config = dict(
    num_hidden_layers=9,
    hidden_size=640,
    num_attention_heads=5,
    num_key_value_heads=5,
    head_dim=64,
    intermediate_size=1280,
    vocab_size=12242,
    hidden_act='swiglu',
    norm='rmsnorm',
    norm_place='pre',
    norm_eps=1e-05,
    positions='rope',
    rope_theta=50500.0,
    rope_fraction=1.0,
    qk_norm=False,
    attn_scale=0.125,
    bias='none',
    tie_word_embeddings=False,
    parallel_block=False,
    init='uniform',
    init_std_qkv=0.0226,
    init_std_o=0.0,
    init_std_up=0.0226,
    init_std_down=0.0,
    optimizer='muon_variant',
    learning_rate=0.0128,
    lr_mult_qkv=0.4,
    lr_mult_o=4.0,
    lr_mult_down=1.5,
    beta1=0.9,
    lr_head=0.00432,
    max_grad_norm=1.0,
    warmup_steps=200,
    schedule='wsd',
    decay_fraction=0.692,
    decay_shape='cos',
    final_lr_fraction=0.0,
    batch_tokens=65536,
    max_seq_len=384,
    doc_mask=True,
    train_tokens=411100000,
    max_steps=6273,
    dataset='wikipedia_en',
)
Each number is 500 + 25 x the weight over its row's rms, rounded and kept within 0 to 999. Layers, rows and columns count from 0. Numbers have three digits each. The size before them is the row's rms in percent of the matrix's.

# layer 3 MLP gate, 1280x640, rms 0.105, rows 667-696, columns 320-479
102:474523482483488519494493521499520531505505525502504504517525474464495524471498487469493447523461484484449470526486491452527469477505482539519521514514496521523500468444468492493484553505501473504493470538502535460499448502510468483522491514480533505463460450513488470475532525497491500530536523502489507490477518453531494519523451494517510515498506502503516539535474475488501544536470519494535530529515498469479511544507493453519489492477492528534498507453536511512506498529540497
101:507499505498472488517455490475494495503539545520468479508463507509535468471510520476488506521525508509510478517504539456509460510484464512469506504478510546551507527487525514516551499495461487502482506475493474482507485525503497509498524480496485496519448456538499498500455484525515491481562519524566517511476465478439514488515501519499529512465498534534486543502516481467491467487528455471469484531528526513545523483525474510473524553507471506490458478458477476496504526482556517
097:504517517482539493447459510466509529496512524509495507517496511470530529540478468464485506484494433488485487466536545563496490514523471525476528474509485488515466481487498492469476496483492534457524531491507510477493490519532509484488493480546499500461469522530538483542499479485496505509503501492495539454506502516485501478518545473485542518531516478503505517516499522506484508535494499476536487500466479442534474541491485517465482520522493529536483510491509546503494472495529511
102:502478509470484533520552531521501483521536488523492474491506484512481489440501492482516475469501474460489513534517469467542486487523484485520462525545507486470501519498486468499454518486493561502514496510496492491525476470503492477512512447492498493484533507536502486499453548491509506498480532521499489481495507447514484499470473483518459487514501504492508497482502498576498468512475518502477541508468484446522505459520491491512531470466488497507469509495506439491489487480523509
104:484546507536495501458547531482484508472481505504519490504488515501438476488514482529486513493474466528439502513472503484504490475470431499517496501547474492532508468546508485489499511508474518477491476477454523527510548531522499490481506476484485505459505478521470516493490500505512495450518480509499454534480504536538493477485520515536505497491511506500485470484504513497495457522569509520463431522480483534516490502529497492459479529505497496469474474490510495444505509513466499
106:515487526525510472517522533505515470480501537538502542482500483487482475507510521474462482489505493544466507524516502558532460509435467509554549507469515506494468510481502496500488492517507511464479495493507515483533484514503466497453453497518456491508509532489514543498559492504515545512505506510482495489485476455531547458565459479551498513491485469507507466473494520519483494524523500496511516538493493464527456481483540500463475454491488475490511477504454512525469477481530516
103:490514503497532485536497515545498516508500479514504478501470505498544505516563504524481488488495478492454517508495462466479484482487532522462500507515516470492512544478482494499490498468519468514523512541487518500509526506497509510464486495492468556492470545534454503490520451484501478477480506527516510456500541535536475508503509507489426508487491510536476500534472498485488530498514524494531507479525465559529481512482461509505467540528511497537487452499494490479500467505538537
105:522493531524507535522478466505503465454509452481508472453536505491501538489482482495473522544495512479488472518497510524496511506495501506501490462520506517501522483437474473500509502509566527533502471459463522496514485491504466519495475527520482513468517464512490420481466533496520501495496543495478519459479501548517520519532534459458516516465430484517461522508494450491479518499484483502524495484470521466502508465416479494497513514514500457505509491440440498516524493510555478
088:496522486488476501509466472488495509498469512472493516542510487492469515507510512515532466485521524518476514503486494535528509513479503571489519517455531505531499480494471514485478508503490489504540497449484507471472549492472511516498499473498448465486489506461488466477497466493533503460509458465508492502480544477554512503474448492489532524446467534507537495455535500494491526508459513491454492525520497509485484499507443494528487476495504471449533475487517494519464505506498516
099:529508541483513494517491528479532508539504504452460447512468553509480481497517493522477513476492501519495529475496520497490506512493485499459531455530505494513528541505525488492496529463506520479518538535516493528501511476494500472526501479505480507498472528510491555503524550535476527438494496533518518507508518499467496551482546431494484505489478469506525494490576498514511496499485523482488534509477515512530465480472468447498515515478487504519503522507502496521496515499525493
127:511491509519517496560465482487484489476477520445475511503480513460496538498460451474510514519472525509509481541508475471511491527525501498497505422501500519457511516507529476477497462480505492529462475489516496506475497481492475452499528455492456450493458477485476466510507535490508504492511489510492483564510472487520456471496489486516528505488470501507545505495507508465585519530568512500484509524489494489487495480448460532531521447493511463502485466497501513509496517474498470
101:475526484485522493510477554505566507451525494443529488501509467451480465497451473450516518524472520455529461475533478491530506538498532527489486505545466512488509498472505518472531491521497503498501503479502459480493509508506549507494489491496467553545478503548472521498517499508505484506458549498528475513504471503483465508537531486478488513521538567475500513511489530490521488484447522523471500532501465495513518511459507494463534520516511511503493519500505511525511503467518535
105:544477508493491533508495492483510500508490458535500514463500472477481532507510520488508493539523485501489476503501513490528508512487479510498571536506518493492536472485505515501492498507471504520502454508515445465516525479509483473475521526491519511476499527500482475519496541496486519543498473497496513503512528550499531453502508508473472520480499514524528504524536501498524494511540497506525496474508522461516459440520486496496480484467495456517505507508495522505512475527507498
099:525512467465490513534498509514458515473521513480498503480506503490503480529467495508469432458460465517496474469509466508504497473520492494539493506531499503534486516536505514548490499572480456505529468496515486545475507457511519544523477459475496494507528481537469512470530505494521518457483467504490534476503494510496478498522501530478478540474558505469541525509509468512436457531492518478521553516493506471462459542520544503503462492504453508509504545461523463486542496489501474
100:476446519461498506458508518488452519472493533499505504501489498524482542448484520497487500545502506490497451515474501495502485500524492489479492468498469502486472577467464482513482516474489502425519483451525497477550479499523508482510527467499514522499527455476505501495503488470472509480508482501517519485509510517479489514537512481537518480507518467523525491509512510507517488469545510499455497484487498510511457478471476452484482499497443454477485540459514491487455523570521478
106:500480506509515481502483474510495481459479492500459480555519516471500470506543521501521505494502468522523464486486489488482474530497505519482458475485493499486519492503482522511503511509450497479485480502496517475521503484422501523479501505527488554460504520478526546456506491502526498486513527479466460510474436529464513497532505457491501499507426534506496449537512461509480492507522488487489487484520515465490458494511471482532486522501498511534508449543534500510473494516481508
096:476503490487455495490482468536521583494499543509453529492505533473487512514529496496501475475478528501500519468509515489559501474513513507536486510478512478522498482499471479524508467518469526480546509507511484480507524534525495504511498473493505487515499572572467470499501500551516505461497522495490531434534508495521533519489465483528460523538531471500527541514499496515521547501508554522500460509491518482491513451480515481527504531489487488492506509472485505508454528463503500
100:502541523462500522558534489517494480474484480519498468494487491494504512503463493463475500507515566472518494537504492541498542493447497520515501504488497494504488531502521492523501505527497477521436506520509504480474477519467473519463511492492479518499499523552504523486468463483495476487518470503429513519472470494509527484521522487496512481495456501491535560500536501532458480494499527456487514521499506466493455463455524468510515446499560481482472495459517503501497500524529536
093:493531483498515527457512471487508489513483552486484494512501485525471511524494490472501542498495492499507524485463526515490501492513451462535511479468461501505515515485501517474481515521520503502518509523453484476503503446512470505501509515509496528495512480514485523506489456478495453511506535410474462505510491499533520475508457483464469520478513488480515486546541546470520478501506525527512456475509543551448469535495506531491493527469474467468490434474506504492486460509547489
104:513511554540524464497533470501496444480469491492504462512491466493504500530530498470496493480535491500482536522493531512515476503516516486511483474474495529476506484556503473525486550490510537534523506433487519493515499504510507505476495485439532494469555519534524493480488508520552450480521480477505495486500518473505483534548478544498526453514533501518482479557535555499512520484493492488524512486489481515496453546499516507495470489521519445463511488521467483533540510516486449
102:487485520450499471534508530521506478541556500469484512488482537469467520507476501489469492526539531479467494523516544530453492550506495527496514491464511506512470496514507520482523489533550535489534471495533491491498524508546479450478447501475509509502494500487494506471491518521532447500495532502534496519489515542497480478547506542500501495486489520464516520523489497472533526468510503466519501529525500503482455494533445464527522468499532530515497502501526493486505555487517500
103:472490505471482498527519521448513534526533512571531496468486511489495486535531506524514475488484546482479538513499509492525522495467477537492443500496494548530500494463513524523488499459499516488478489455501503478496534516556508472523475454482461536488474506499509480460464530503489537494481511506480522477515455513467480471469437484472516497481494450545508496534500497508526436560495514482499469491534513501526548467481524490541507516530472505485485543473503514511488529490509446
101:495521498495494524484488472496493483505430497487482468486472479518524508519539482473472506550519481454474548481490504512510511505516511494535473479480514471459503500538501491519479468513532517480498477478500480499514485517477489535548433492524448492484506521502494508512489483521463528490479468504478438478517503544513520489478479505513472553509550513458500525500501525487508547477530495480503486507467504521469522479488541483451500512479532505500502451488467537496510563483488471
097:488499531493488518516467503475562500481461478494503515517513533497526516527506499482503457483524491530515435510492520510536534476504505562479513493499491463493448504478510519508487494470483507485479511489492451501538533508516478537522497510494529475510470466535470514512459507542511526478453499537488485493513507495476525522475504533469480482511497484523488501479485538493501575495495526535492511525518519475492492505511482502522485522464494475488505533515495503492491565475465499
092:465484515486495512490530486483489440487493550501479482520451517487563502514523542507495531518525520504492493516483492490497499537481467468443528518461511503526455501491479524512527519492479494528497547523478523476511505506554499478540499452485495542430534477480493501496522530480532495518501451495495529518501505531496515506542499501495471486490500493501529505487488528510511512503526484521479468477498450481541455490483488485520469508513495464519439523529468506488500486492482492
097:459502469516455501511507517475464507520502492510529515480509543507501504505495503493487471525500527482528479449526547515473485480506487467545453492500528498498505448504489560496536500503529503512482499519521559469478520512551468487507486470518506486475512523554581504453553516533508471504518496483516499489523489587514487430518544515522520470488486495516479519501465532488512477481530541474522478557459485513480504466509537492504465533549478541495492528504521520440493519558477500
100:485470548475461430539463484525460518526466542497493521488523512564548482497544465493525524492486513508529459522510479509546490530456540498485544500490478472521505507563502542526425518504511520501495569517492508518450495458482467502476507479504520475486486521523512526493537474481468474523508460455498458477459487523511481499493540504532495508464496469495504476511502517486508478501488519501520466473529498505459496483472471475480471538492491493467519493502481539481487541477483525
096:511445484482531471508519481474510521448533463503483512534512482514494527517472520479513536515432481513490482498471516502491540563495505521518472490496478518484494457490499482510480482522477475477495517519479476493542510508467520514495488554469508518493499518529448504506485464493501501531471501519518427469442496528471478475468508449483516519508487527502466493505494498483501515492480540500515498474496505522520513508506529494480496456493500531506547464499512503503497492514536512
105:569503499526510540493496536496502532456470502514484537506476486535483481515539524533513493480490476505523483440452498493493537486534493514514463498476481468460541455487505533441503521530483473490514497506454538504512494503510517518535490490544476494473502508475497524537523514518525491516482501471518535524535498490507534464522477498534471513502451486435495511511510527489529504517528501458547491517522493473469508499526524499481536496519498477489531449500524498538506487531508487
101:446494487467496463506496490567527512519526474483520518486517507500492461545499518513480521508521483474511508482481476493504487473480493507488471540494485524526507518503495523472475498536478472502519512484521546444506540474476527477521523455528533458497482481525488508443489516466463497529482493505564486510511457502475556523491550522508494510478482519459508522516531537486514549492488504487493482524527483510488491524505530468510504535496501493511524546499508531509531527494468472
# layer 3 MLP up, 1280x640, rms 0.11, rows 667-695, columns 320-479
097:532487510525488470499498444507509490514515490497495499484424515500507533492509560501508491516501462498453519508512466496513461481528504512491527488470522489469509444521447497509504468474510521515510511530493484510513483492473491484528531483494445501533514515520503536491468488467521524498509523536528488486504532526504471484497493525534542511472536529479521508482529428533479468507515490490510484470514482490528507493497512489501516524551500527516480500503453505516476495501504476
098:451454457537494491479482487492473517459527484488486508509492434487457496512539500481519501463526430498489486507531524489477488494503547494480465467478513475482492490476498545470471461478491484534502553536514490503533500527503547519494505481467532493510489464515484530465549468521504463506465493467432515531521487532507513475472502495525494474476520499493505487517511531549539484460481509525500537490489494455494524465515487509527441483523499485493506474501497502486459516510486509
098:509496522483514491464478536513537536527504476498472498474467435487474490485474499512525493519478540477468536489447492468452480500515502526509475535485506481551496512508507510514496466564481493509531553538491493460482488477504493507494532525470565553518518508490498508472512470502478510523528459562475514530472517527497482466524549501460530495468537536496422497535529505517519491497519522496528489523543489427500500493514480504486488529509513545503516519517483467523499469506481516
097:526514523495481511477438513493511480521507467532494453474514522495521500482518478523485513489519460486500527452474525501502447542461504522481517488491463491503487488519507483499488525507560488514495538529475502554488504507529502549481502494548485507468478512504527494471498485519510445494493505525522523502530511502489475498502459471490449501477495473482450470550498497508498482516507467514526511521506528523477494536490519543457485499484505516454493513490517486495524507510527497
104:515485452506553488523504452500476495467488512520508457489479506502554463471481466501476520499470503551529479511493497504491511499457507516514508491493493484489459453509516495529486487487508448476560539494466499528518485490477497489493479513479520518510502510490506504476520462489526485504515510482482537497509518522550505508510531496493481496489510533465485498505491485491568459461521510510498523483526521459516530534529485493500480481526499485503468480517488498489489497555477492
100:522513537529508481521478488505508470471494498478541502526499461514481508517567512504491493532519535495516511506476500497491524467487507485490497467491547516536520532476500511495529503462497533497493499463492491523514501520472461497520517516482479472518494445444451522524493530505502507571510486479558521525520514491484536549513475496527498516502501478482516510482511530493505567448469466511519475521482499503491498547481485470458496536485473448486486478495495464516545502471507517
096:499523511508557494476496534530500491561455494495508491536507520513513488519511479532467525473503499509450508451524452524495511498488480490490522506483492493522502507485494490455521437464547471525524527525551517491532522494499497522474500466482476493494532523501536497490502454512479447506498544520487480523494532518534504509496565458547501484531490511521451466471484533488502493466515518489499495548468537521505483516488471498528493456490532532465454459477506492470489459490522528
097:453556526433528432494471497512489522514510572568516489494467554502504528468502501463527481467514460508469509501520499478447509509558509483488487481488430536492502482502521532467500525481417497466480496462489493477480534478505474521511473490467533476502465563513498504487496463507474503490479477501523513498564473498522510491501504496473532464546535504470500481490529498545487520502501473474484525485538506438493521487482521492501506484488493518496498532518515453499514439529502533
093:480454506463496556502487521472488473469488526523517499495467484545520461499477509521496498514526506509502482556508489466502524506528461547470498517509479500483515454446491497482555486493539515515486471509481456489444507508484525545502471455507528482553485479516476467493480522514494483510479512532460516521495475530500505463507471518489472496522535492470497487500491540477484462489483490516485522472451470509459493489517500505476504514502460469505528514464511507497501493491497472
101:543536496528528500509480492557482515481499485501496472470452520502517471507521485542520498509527488480505539466454529491524504523513453520473534505485518459469498511496500488516487516490488488466527498514532515449506483480497535479458493449507514528454486496492460490450519538505552497482508464523492507487512533449466521461481461464481482535481449517514536507493511507524466479471492437475512534534513494495518524505485491503482485469504550512529495500511510484535486517480497547
107:473480508462494500488487522524506481546470468462478532498500520462480490480479476462530448484498519505569484472520582501486507488506559535465513518511479484521508509510485550470470472493495487550501494480477478501520488491508497513555503515518500511503492490472493482495488474470450466534454441536534540488483511426526494551503490523477526528491459488461538531485494485542473480526490513458477580517492467509489516531516536541541488498483499507487493552507506531521516520527534472
096:514467477480543488520461505492501500467518487495504459538505486480490497494463473478466501505513473504542462527497545503508488511479501476494462488516489473502491512480510491524520502516538485440484498510463495515499476496517485492518503490491492477501549479494538528467519502506500456513469520500526500474564481528491514482509481469483496483519505522448466511509502502469477529484466489527477470455471499506483483487483495476483510539498468512521527512496495458472542529474491531
097:457489477527504493493495499519487490502509486423484504473446463512508481464493477537497524507530512516502506508463495490493499475485522534515508488474517509523518523480548456501511477503500524498558533474513474541505535529476484494455537486496524489506489476490508512484554492486495496533487475452546474532438455516481469505512472491504531527475507516435490511493496477497460473461500525507526496502495504485482503512494494460566487476501497513470517509488465520513566472540550500
100:480476462508475532490489540520507471514478501482502534457509490502470493522491505447496522510432503494499514500528526535487504490437513504526532498487511508493485486537530460502536488545504550516518468536473472516521510432480502522503494482489492498507531494550527467495528494498522535474522431505479488559543519465537476483527484503519479530477487509520486519509471523514517513520518546517474483552477511489478523478466566499543466513502516482479527545487538463501526519519478469
093:541537525487512488547495514522464506473472473481500480470506457479492456492497493497531491456519462478554534498528487538456509489518513519503495517509494568525491448533492511525475485514495502495501512502491493492515509508461542515503511499488457496514457487500480560536485511545506496508508487483516487497458519558508494454551509538476481481554495523510512477514480501491455495494473495524514530509522487504522490526521513497490515531497509497525516480497487501426503449496459502
111:498491517533498525433520485483515466483525534496486522469519495506566514510494501540479509497486508486524497550466459460500502497538505514519482477529465470507545464524517505476510533531498432483509504521472502470512497464494529450462487490503506495498511511494496475507505500534514492515489518473535527511534439531463544513500534516483511474503487500474518508499498489517439470526520454491480500524474509512482457487471533495524484477519485500529515453510497498508494532479468510
094:546493510489548529468487541498532511518481473449485489483508524468533479508503479510480529491511473472505486472565503498485477452515564493501470451554481510496533491484540515510501503503492475471522509515511443492483473492517492510503488509501484525487495507467499490502511546450468524483484522510457501491487492516504490509538473496483516557475514472497475506486480453487500513517507476476458496514483471465522484481522496536492484476528478531496476512516536500491525498541540485
098:477492488466469518477466455507537535497509518530483523501500474525503553513520501483500496487463478509487564488481496465537466504489457488508508538497420496483482504540531494513494464484476482503555494462500516473527461525509544535534479511507493476459509468479499483490489523443475502498542505487531472485477460536488498501467449489496506504492500495489491510542495492529542501518517479518467492530481493507514480486481471497500506519455407482484472495514478483478521541452483494
104:465533517519520485515500510491485481486478529516524501506486504525487522528534527417525496498487536507524503485508491527466490509518512504503457461508506504509492538456523474500500478507531536510504476535516483469493493515512497504526521561545480537528533486521476502507522533471479478475413478479549512440484527493479504505491504483480455487476554471535509470519532527494494461549524520492496533443449488510470535483510460487468518489500536459487525521544477543479488491549508467
103:504495506504533487513497463457496514542484515529490520465512496495450480511509492514503518486509465533478505492517502508504552437523494498523514496534531491479506529517506501517506523487522498559497500499477460472497525521459508539502478520520504492527527487472499479522503481557446502463501469481523525459494508533514476525512502533495517508516509511536459451521523488520481479524518454500568496524482486498485478496508540518488511524500544469495502529540479473494571474452493487
101:500508494499508470515496548533448531559475471527488491454502476555502508495504463511512495554474479520499490460518521511505517506519477453502475508492497498463444560460474487546502489485526506518488518488517560513471550530513553510530529506512510508527472476511541523504510500499465485470498482485522505524537483485517512517512482476491497534499518499507536505455533496508484465512472519513456475575483480478488485495542523523492462474500479489501513518488481509468469448512481496
099:467495514458477467511533521496501531522511520489492493480500495494473483507516516501567489469481534480478542494488472503471537477501488532491496484535524463470458522490526499515510489483487509479478461461503542511483578519492494515525519478470495494517471447522505539509472460484478501531497491464510553437486542484485477483487497467507450462462476486485451492492507503543475511429458493531503516495504513472500479501506449552534525473462542468517445484507501453522476493506489465
100:500520458483469518437511477441444461532495529518494470525497554456506514468505455488505498529467518474509507521492509487473503506496509521491516456516452510463422525529480514520497503508520489513471459473510553458477470491497506479526460504508518467472488496474512498523503454488510495500568503457515515507489507474472516509510515490494489524524534494488510471512477528521518494503514504516505542484502540475489510491482545486494477485504497527478485537519481488446527500480490516
096:508475515493480484472488529498488535510499504478503507481489496531517551494474471506460492482483526458477461525452536504534516495501443477532563513492532476469460489499498482484448481475480489479505509528475478487505496509505514506523473491522490476493492448498495490500487517547466479446480515534492466537496528480469540511533547548469476523506510476518522493500496492484525492510496494546550479525509500491539493507533464529486544492510501486528499548450516520510469521478513488
100:494494516526517515536525467514507482545559493471479534488507533494472516477520470520536497501527463504509487485538511484541463538490525509452472504510509538482501464518501468458493504526482516522544481464489468443504570482483506489498507501512521492494504447530474512472484503465534538504518490503483536498483502503508478478538469482498515553469491491536538492479478485477528513448502474503424536471481473502543522509522493504492496502518527500513497460498524504488487494491491478
096:501533498522528467502479509491471522557489507519538499549504492497483506418507510446481489482488476514538506479507511508520505538489537470510510461502482485487525508482502480523492496530438467530482494553476462453524537516498531509467510507478486481473479514516487480486510495475478486494478483519478495472506500496508512494478485505549542496473493501466518489501489468515491482470524555516468479502489512538495486526512503476508539435526477482502484465522529528489535446494509437
096:534530524513464510482477518521472570514520503544516445470503497517489513514512483488490519533461485445480492478495538527451534474514517467497549524515475514458503469467504526472472529553517532509516457491480490447482485538507505446483495537481473495526512536489498515544509496522488543468488516527528480450509531484473486469491518521475463498513516490483491465494494452442550489461500521541481488456482571463470527506453550471477488514510468454488510504482533487483525478524475494
102:507519478493524490484504502506508528480537481526469487518492499469499472510507501449533480489480468498517521446490504490523502475524489536467519530421549472482515487497500495507512484482514483505484484541487477504449528517521491487479522517476514507465493496517498487520497488484497477469519492488518481509487486518535485514496472549506515506509528486519474479481489462512494423500502514527488506508499499467498471505491522519521525474537507541536481527529508510493539474502481537
112:457487552535475507483527504485515523469477494509505520478519479477524496502473488486494472459487502458485493511554532474541499491514476496517526489523545498490495532514483495491479521517483531539508552479513474476543477505500462534526496509426519453530517483478514467521509473498494546493508532504437496476463527490489493511500525491501529521506550503528543459531487545499481483481452523515472519461536502508500511531491478474499506539550483475482501533513454509525482479497547521
# layer 3 MLP down (transposed), 1280x640, rms 0.112, rows 667-695, columns 320-479
104:494518468484484433481519531522473448500512508505480532512479519509510513472480459533473503469492469504501499490472467436491462493526470505553467532535502519531511472458493580483480527538522542494488518475522490517543516554493499474521508480531506457509426497516519499466486483495474532487549517501549475515526472532471496471486480508495521482492504525497515546468506479513508451537521459497514487495524502455510473507491549508502502517543497506444511549434523474517540519459519494
101:527461529491474543494460521510497487475493519480557479523491443483525458472483481491462522522510529537544469497536500495501566503494538522490481512508479504532498479478508515520492475457480510485496505485562510484547504524460544490483545454449498499503491437518498475482512481481473452466514493485475479532493494500453505494470509500520532487540522480479489504466523516497518509467542511524522537492519477485525506472519436491504484489493535513490492545536435546462503526508511515
100:504497506525508499484491518524522518524551530525479521497542504504526506465512523553529518466483527489467487481475543483488497547490479472493517507489514490516477479502537506479485483539458526547536519507469481522534512500493490495508597472506496531486475514503440496462493521493516489518487487454495510517477489525505509480479519454449513495553534492523505525522522510496516485566503472493495555486483517496476518455469467483442537480501494488513524476537556512531518455461482485
100:550547502535496442503486461520489472465458464477500501467538496497492535521456512507514514505481457448565512457459493501540483527497484543479516553515528515518509466522506521485512486461493497473483540497512478516500501454511516500524526478445465481530485491525476473502525496441482497534489537496503551508499511434562467517484491524498515520460530495510490490486450453509521476511496517507515503528477531530522495517531524495496488481543505496502500511518506506497484468517481452
098:479532498469529487557497519475525530479483483490507552495492460564510532551465533471525490475505526528455492548458499546540558497498525509525538448486488510484441493502492502507484454526524476506520516515541486492509503509479490528481490497483494439548527512520499468515503524520491509468489510522511503512504497508513488483508523476508514479508514484480493524531518459506527532483459492493503481524474488496512470471489493500505485467494500502524513476471470462534479499449554490
102:502511480509506478505528505484544479517483549490483477472533474545473481522538530501449527489504502532485524534471541493504462520484509497446496477511516433524497530495517484499530532487539531521527466508507502507507511521481507504509473463504503539497507472495460515486475574478477427527467504513520502487519492476541485532510477504494464526484537518528540448479512486459479525475528506516476482510489481512469476504476527455490512467483498491507455490487499488531539464479502549
099:491494502508535468468508505457463538489495492494518490527515489495538532507526477499496481551484537485496473524493490457463524481506510505481526461499483489529487466524490505507483495459531549489438521464533464518464541523484473514516442516492519485508506444499465453461526516512542492472511523536511511488525520490510443498462534447497536498499500456498483530457505480519471523528473512519525487529469468444487464488517529490511491514511496468480542483502484528476497506558429479
104:463475479475505523466511495495496526503496520506462479498494496462502519515467529483493503507462522499480506472491484499528542554492490532446467545514457565468528475530497497518506483515479495500497503520530473488505496498506482519555536499515477499528517503520483514496460474540460527517510457488469484536519515479503464522470499557485511488542526500482530513470476493503541487485549478447488473491514507487480428498510523534499524495517517553518522497557524458495506479490468560
093:516504517487523458509537538474519545523484499489491509460502477507492538521472514494523459501506509525494494455516458513539531495481500530555476515453467518519543525469497538467487481505514489485522458446526523516513522520508519510525482474532494499486482526457519454501531488529518508505489479469510477493504514487529468502466489494503507482487473496519526503510527482473517484514513491493487479507523506487513495466473515504495465489500489476508523494514502490465481488465484526
102:471517501525553485509540449510444508492461485480503486499470532488484464494528482533491484491526518517457496514451494540492503539463507534490525549513465503517497526502503470478496496519516492499503489509523501514524490485548508441493478500458520489449520481521462520492473512474515515482489486495479457517491504495454514509519508463493429502532543505504494544514507515490499543483499502423469539524489487495505489494500501526519555517520482506503531516509505524475515512506503487
107:477546489443532490511517529465517507481516502511486520485503469539537477496503527523465525489501501487488529464515486500547543520485512452492505521538510474524472509471442483523543522515495506455512483506519517534522486502485498536519472497497507505529475517486497485522478502492518509484497533511508517514494514558494519521506457494496457494497512535508479521472461513516457482526513507489541449480530493479519474492505508500456470546503517555505511444545509498498499485483487500
103:493532494552488462485515530536480507467507532514465460483508484513537541490461490458506527551500509547560479505482574456474503469524445493465517473530532477527474482494483508495524525472538516444514500472507507513505509479492522527458504485527481481552508485547503531485506491465521497513488496475515489465482502543508520528499525536500489472475514512509520544490540493519494520538519510474477506483489463480548542468483475523493507491498528516468504536512490500441501526491476496
104:500513487484517510472511559468485497444486538518479510518444521485540534494478496472534530485482478488521499472474505453511474468510484521490535532526530481550480480546487479467481510487469505470520513492493503510476511475495510514506527494515512509508490551489480516501508494489505485518484469511503504504531525498519510453474475532500474492465517544515492505516489501520502520493493439517504493511493479488496510490450516482503482477455517521493550490537457532505461499500500478
100:464480495470507506497513447549500511512489516502534472460509483546522484485510478454462515508494452514553502540488506549517528466484460508486464500532482556528457440464534465477473495509504521465475509539498523491476487483513528501504529496511454485530533459468503508461485475495513571518512487499480503531477485464515520521515501458563489560478508492495476515496495497494500495512485536520480475495480544473495480515451517488501528530495467512497482503471500489486527473481578499
100:534467533513456480471511475534495482454488544508493462517508503463507509504521445466460495499534549484487500493501431466513528511517485487528493512503514531513518500496499481519501479516521491512470512543456483506532522522495532523481469490500543523498462497505478478509509519505541528556507508497441487535501520493452482510449455546491503543494521501518438456500511519495484469523458477450465477533493493504482480488545510505505479521503483507510528504517524548461508456461456512
105:508472459521453504476484527500452554444535497494487497456527513484500511487518521463444510478495529490529474514549497481486487479464494445504474520519471472498514486526491462504532517532498538503523437488519539524485487467500510519465490528503518464473470533504518499485499484544486514499522487471512518512533502494521501484527526505501495495476486526511503460481520496446492495563478493502500498509539504512528451503477509492476524501511505536494461492512504515512477514511492518
095:536448504430525511503476561486487527511493539522530516429512499465485479512478479456501509545444482523487477456514522518463520453530514477538514440499543482504537523492480505518456557516477473522511451537484487536485471535502502510524516507538424475531478549465526478526517515448509476428519485507484469473507486483522489506543475512460526471451461511522461462466488468500477484520499490518519484492484464506517516500509472531499475484487477542549467529506499509503541527509499501
102:484478498520511496506524457467463469523436502502483489506465475496484491494553498471480524550480491488511547505485526485482435535457493478504509508503474510505562554516463498506500527498506505508528512492481504456498499510504484528502484511528477477458550519516524508520528469472512490527473504480497496485546452457525508509468520487480469513515502496513515481493520475484482500457569504525479531500492507510487467527518495513507494470514486479475499528475483523476492495521506507
098:524505486470468505516485520482493464467450526507526492506504500526487521515497463498509546463502492484478505490473524500499477459514491464474518476477509492468520479551510496473497514503471534494528494503531541515480478469500493491529500523479510528493503464485496544493486446540535463476482542520495490479520531453540487530490472493487518493506490461485497479538484532545491530517521476528484516506486525447506483503537493488502496532522472489475475451520538504492454525503516509
103:506511518493472488527545526501486549557505470444474527451474519523488521493515448481510510497527448561476475515418494537469486490472501497535503513470516507472495556561508473489498498440538505465516477547458506517542487479512498507505517536538500487551504494517538526521479499505472527419513520499516509487490492477507491502481510551523547453523480475509486523488470468548455495510506512498458501519523493502507495497501522555495482502450484549515505476555488483524515495540440459
100:511499513516496492497471510449485544525474505511488453547505510517530504507502538529506475469509481512483528503510508474505501509524529449481418488483486506527497502496497462498484468500514498476489494532540495549527502507548516510494501525507472491490495516525499482535467509472519443490498455462497476512538469527495521506503479505510477488545512473489491504490526479458420510473506465479532557529494518543475513482526488522499483535512514481484520499534478505479499477529495499
099:500476496504511494493493538473478531532496502460468483487463505562493525473451520519496479505519505486523528502509503501484468489521496465456541463501500513507491470518494509505475486499520474471483463500520471497473509503534485486510494475466501481485469491483481525479520431498495469527530503541467541505531504546487490521509486441492471478481523497468476532473485488505474489472466469501531502454482497504512464492475516536452501483509513494521485482521492485440527508492510452
102:499556515445487494507531548491522474503510510433493489512521517483471489499496482514534490498482523469489455523555476505496479489532493457505523502559494528487502490504494478453494485505513493494469522495499507496464510476525505481467561510515472513518483524465507506451531470524509499517496507479501504512519476498510519492499502485466489489482482484512517490534497464522461488506482463521493487484483483510489493480444515535513461477482490483525482493516539452478513502506513498
095:499513515517492498456475504497500467461468531525493523478486491492509503504502491525454498444496496507505495523500486506522522493469482508466514515477513501482495511504544535501504458478493490514510499504470497500510540497503533545480535470461503512497547486514501497476477482518503499493518440536443455499522511489530545513492502498487513526529460467455498481473509506519495472503493451538511495511538519494468535480521458507524529518500510527498463545483521546498480524520510486
093:503489521525516466550463473512489518447531499527464485467473498506486461490506504528492448530459511489469453494530507533444510473481439514513514471492492503548502504487506472469466522534487493526480495482537503521453545471476525556503501504511478471438505445487470555445503515517541499500508526491494524500520527496478504461494503515499541468540512482541534470518486500518493487475524510512502455535460499487503545529479494486466521486491512480548474498539541553482475526514465510
098:500498477499527494517478498505514518543509505470503493508522446523478501418503525509557477491496501501514510514466511478511516511522522486462510496523475468488530514455529509555537496485483515478500536495491489497525526508477479538481525523546494491493528547499429488520482514490529504488518505525481455478526497505509503464499514483501509463490484510479489518488524468461506488500507536498538513486460511540533512536495510511497503464460498484541458484485503485457526461492486459
097:518511508502467511501483488537510477551492476504503483474532486503491461485490459502498500492490536484500449473534499527486486486551490526521506458469517490436471470517500452526472529484469525508498470478496511520531520488471568489481454564494505505514481481508540484547497526503497500466469516506532523508482517496546463488541494531480470484537531490537476507525501496489460535521467503515506489484511500470463487522528453501484523499495448479480513529501502503496493463522487482
100:465488521508521472487486530527495507500539548527518507537481515487494496543547537465464527440505505483510468479487559554518507461573556487491494476478497465456499426478560436553502513492550504499481507538470518520500507484530519538451486515537508488490530550527510491509532476538452533499482535504506495487530475478514491478520573535504517516539505475503483504498487517508505479508495494487509534516466495455488457458510528477495514489507502472505501508518517538513513505489486513
107:515498519517475498545603518509494474455501489471507522522486525475523512478464499489532539504464523451497473463494480539529457475509482491516523497478498506503493462496507469467476502507513516512467478465497525475508481506510514490484514433495484497556530443518516488478490486488523466530509491519507484500485460474419500515503522515517487511487526490486531442493477494500483474492523556511496490485482533536522481488506509544480509522498454489491540560493529434494495492520494461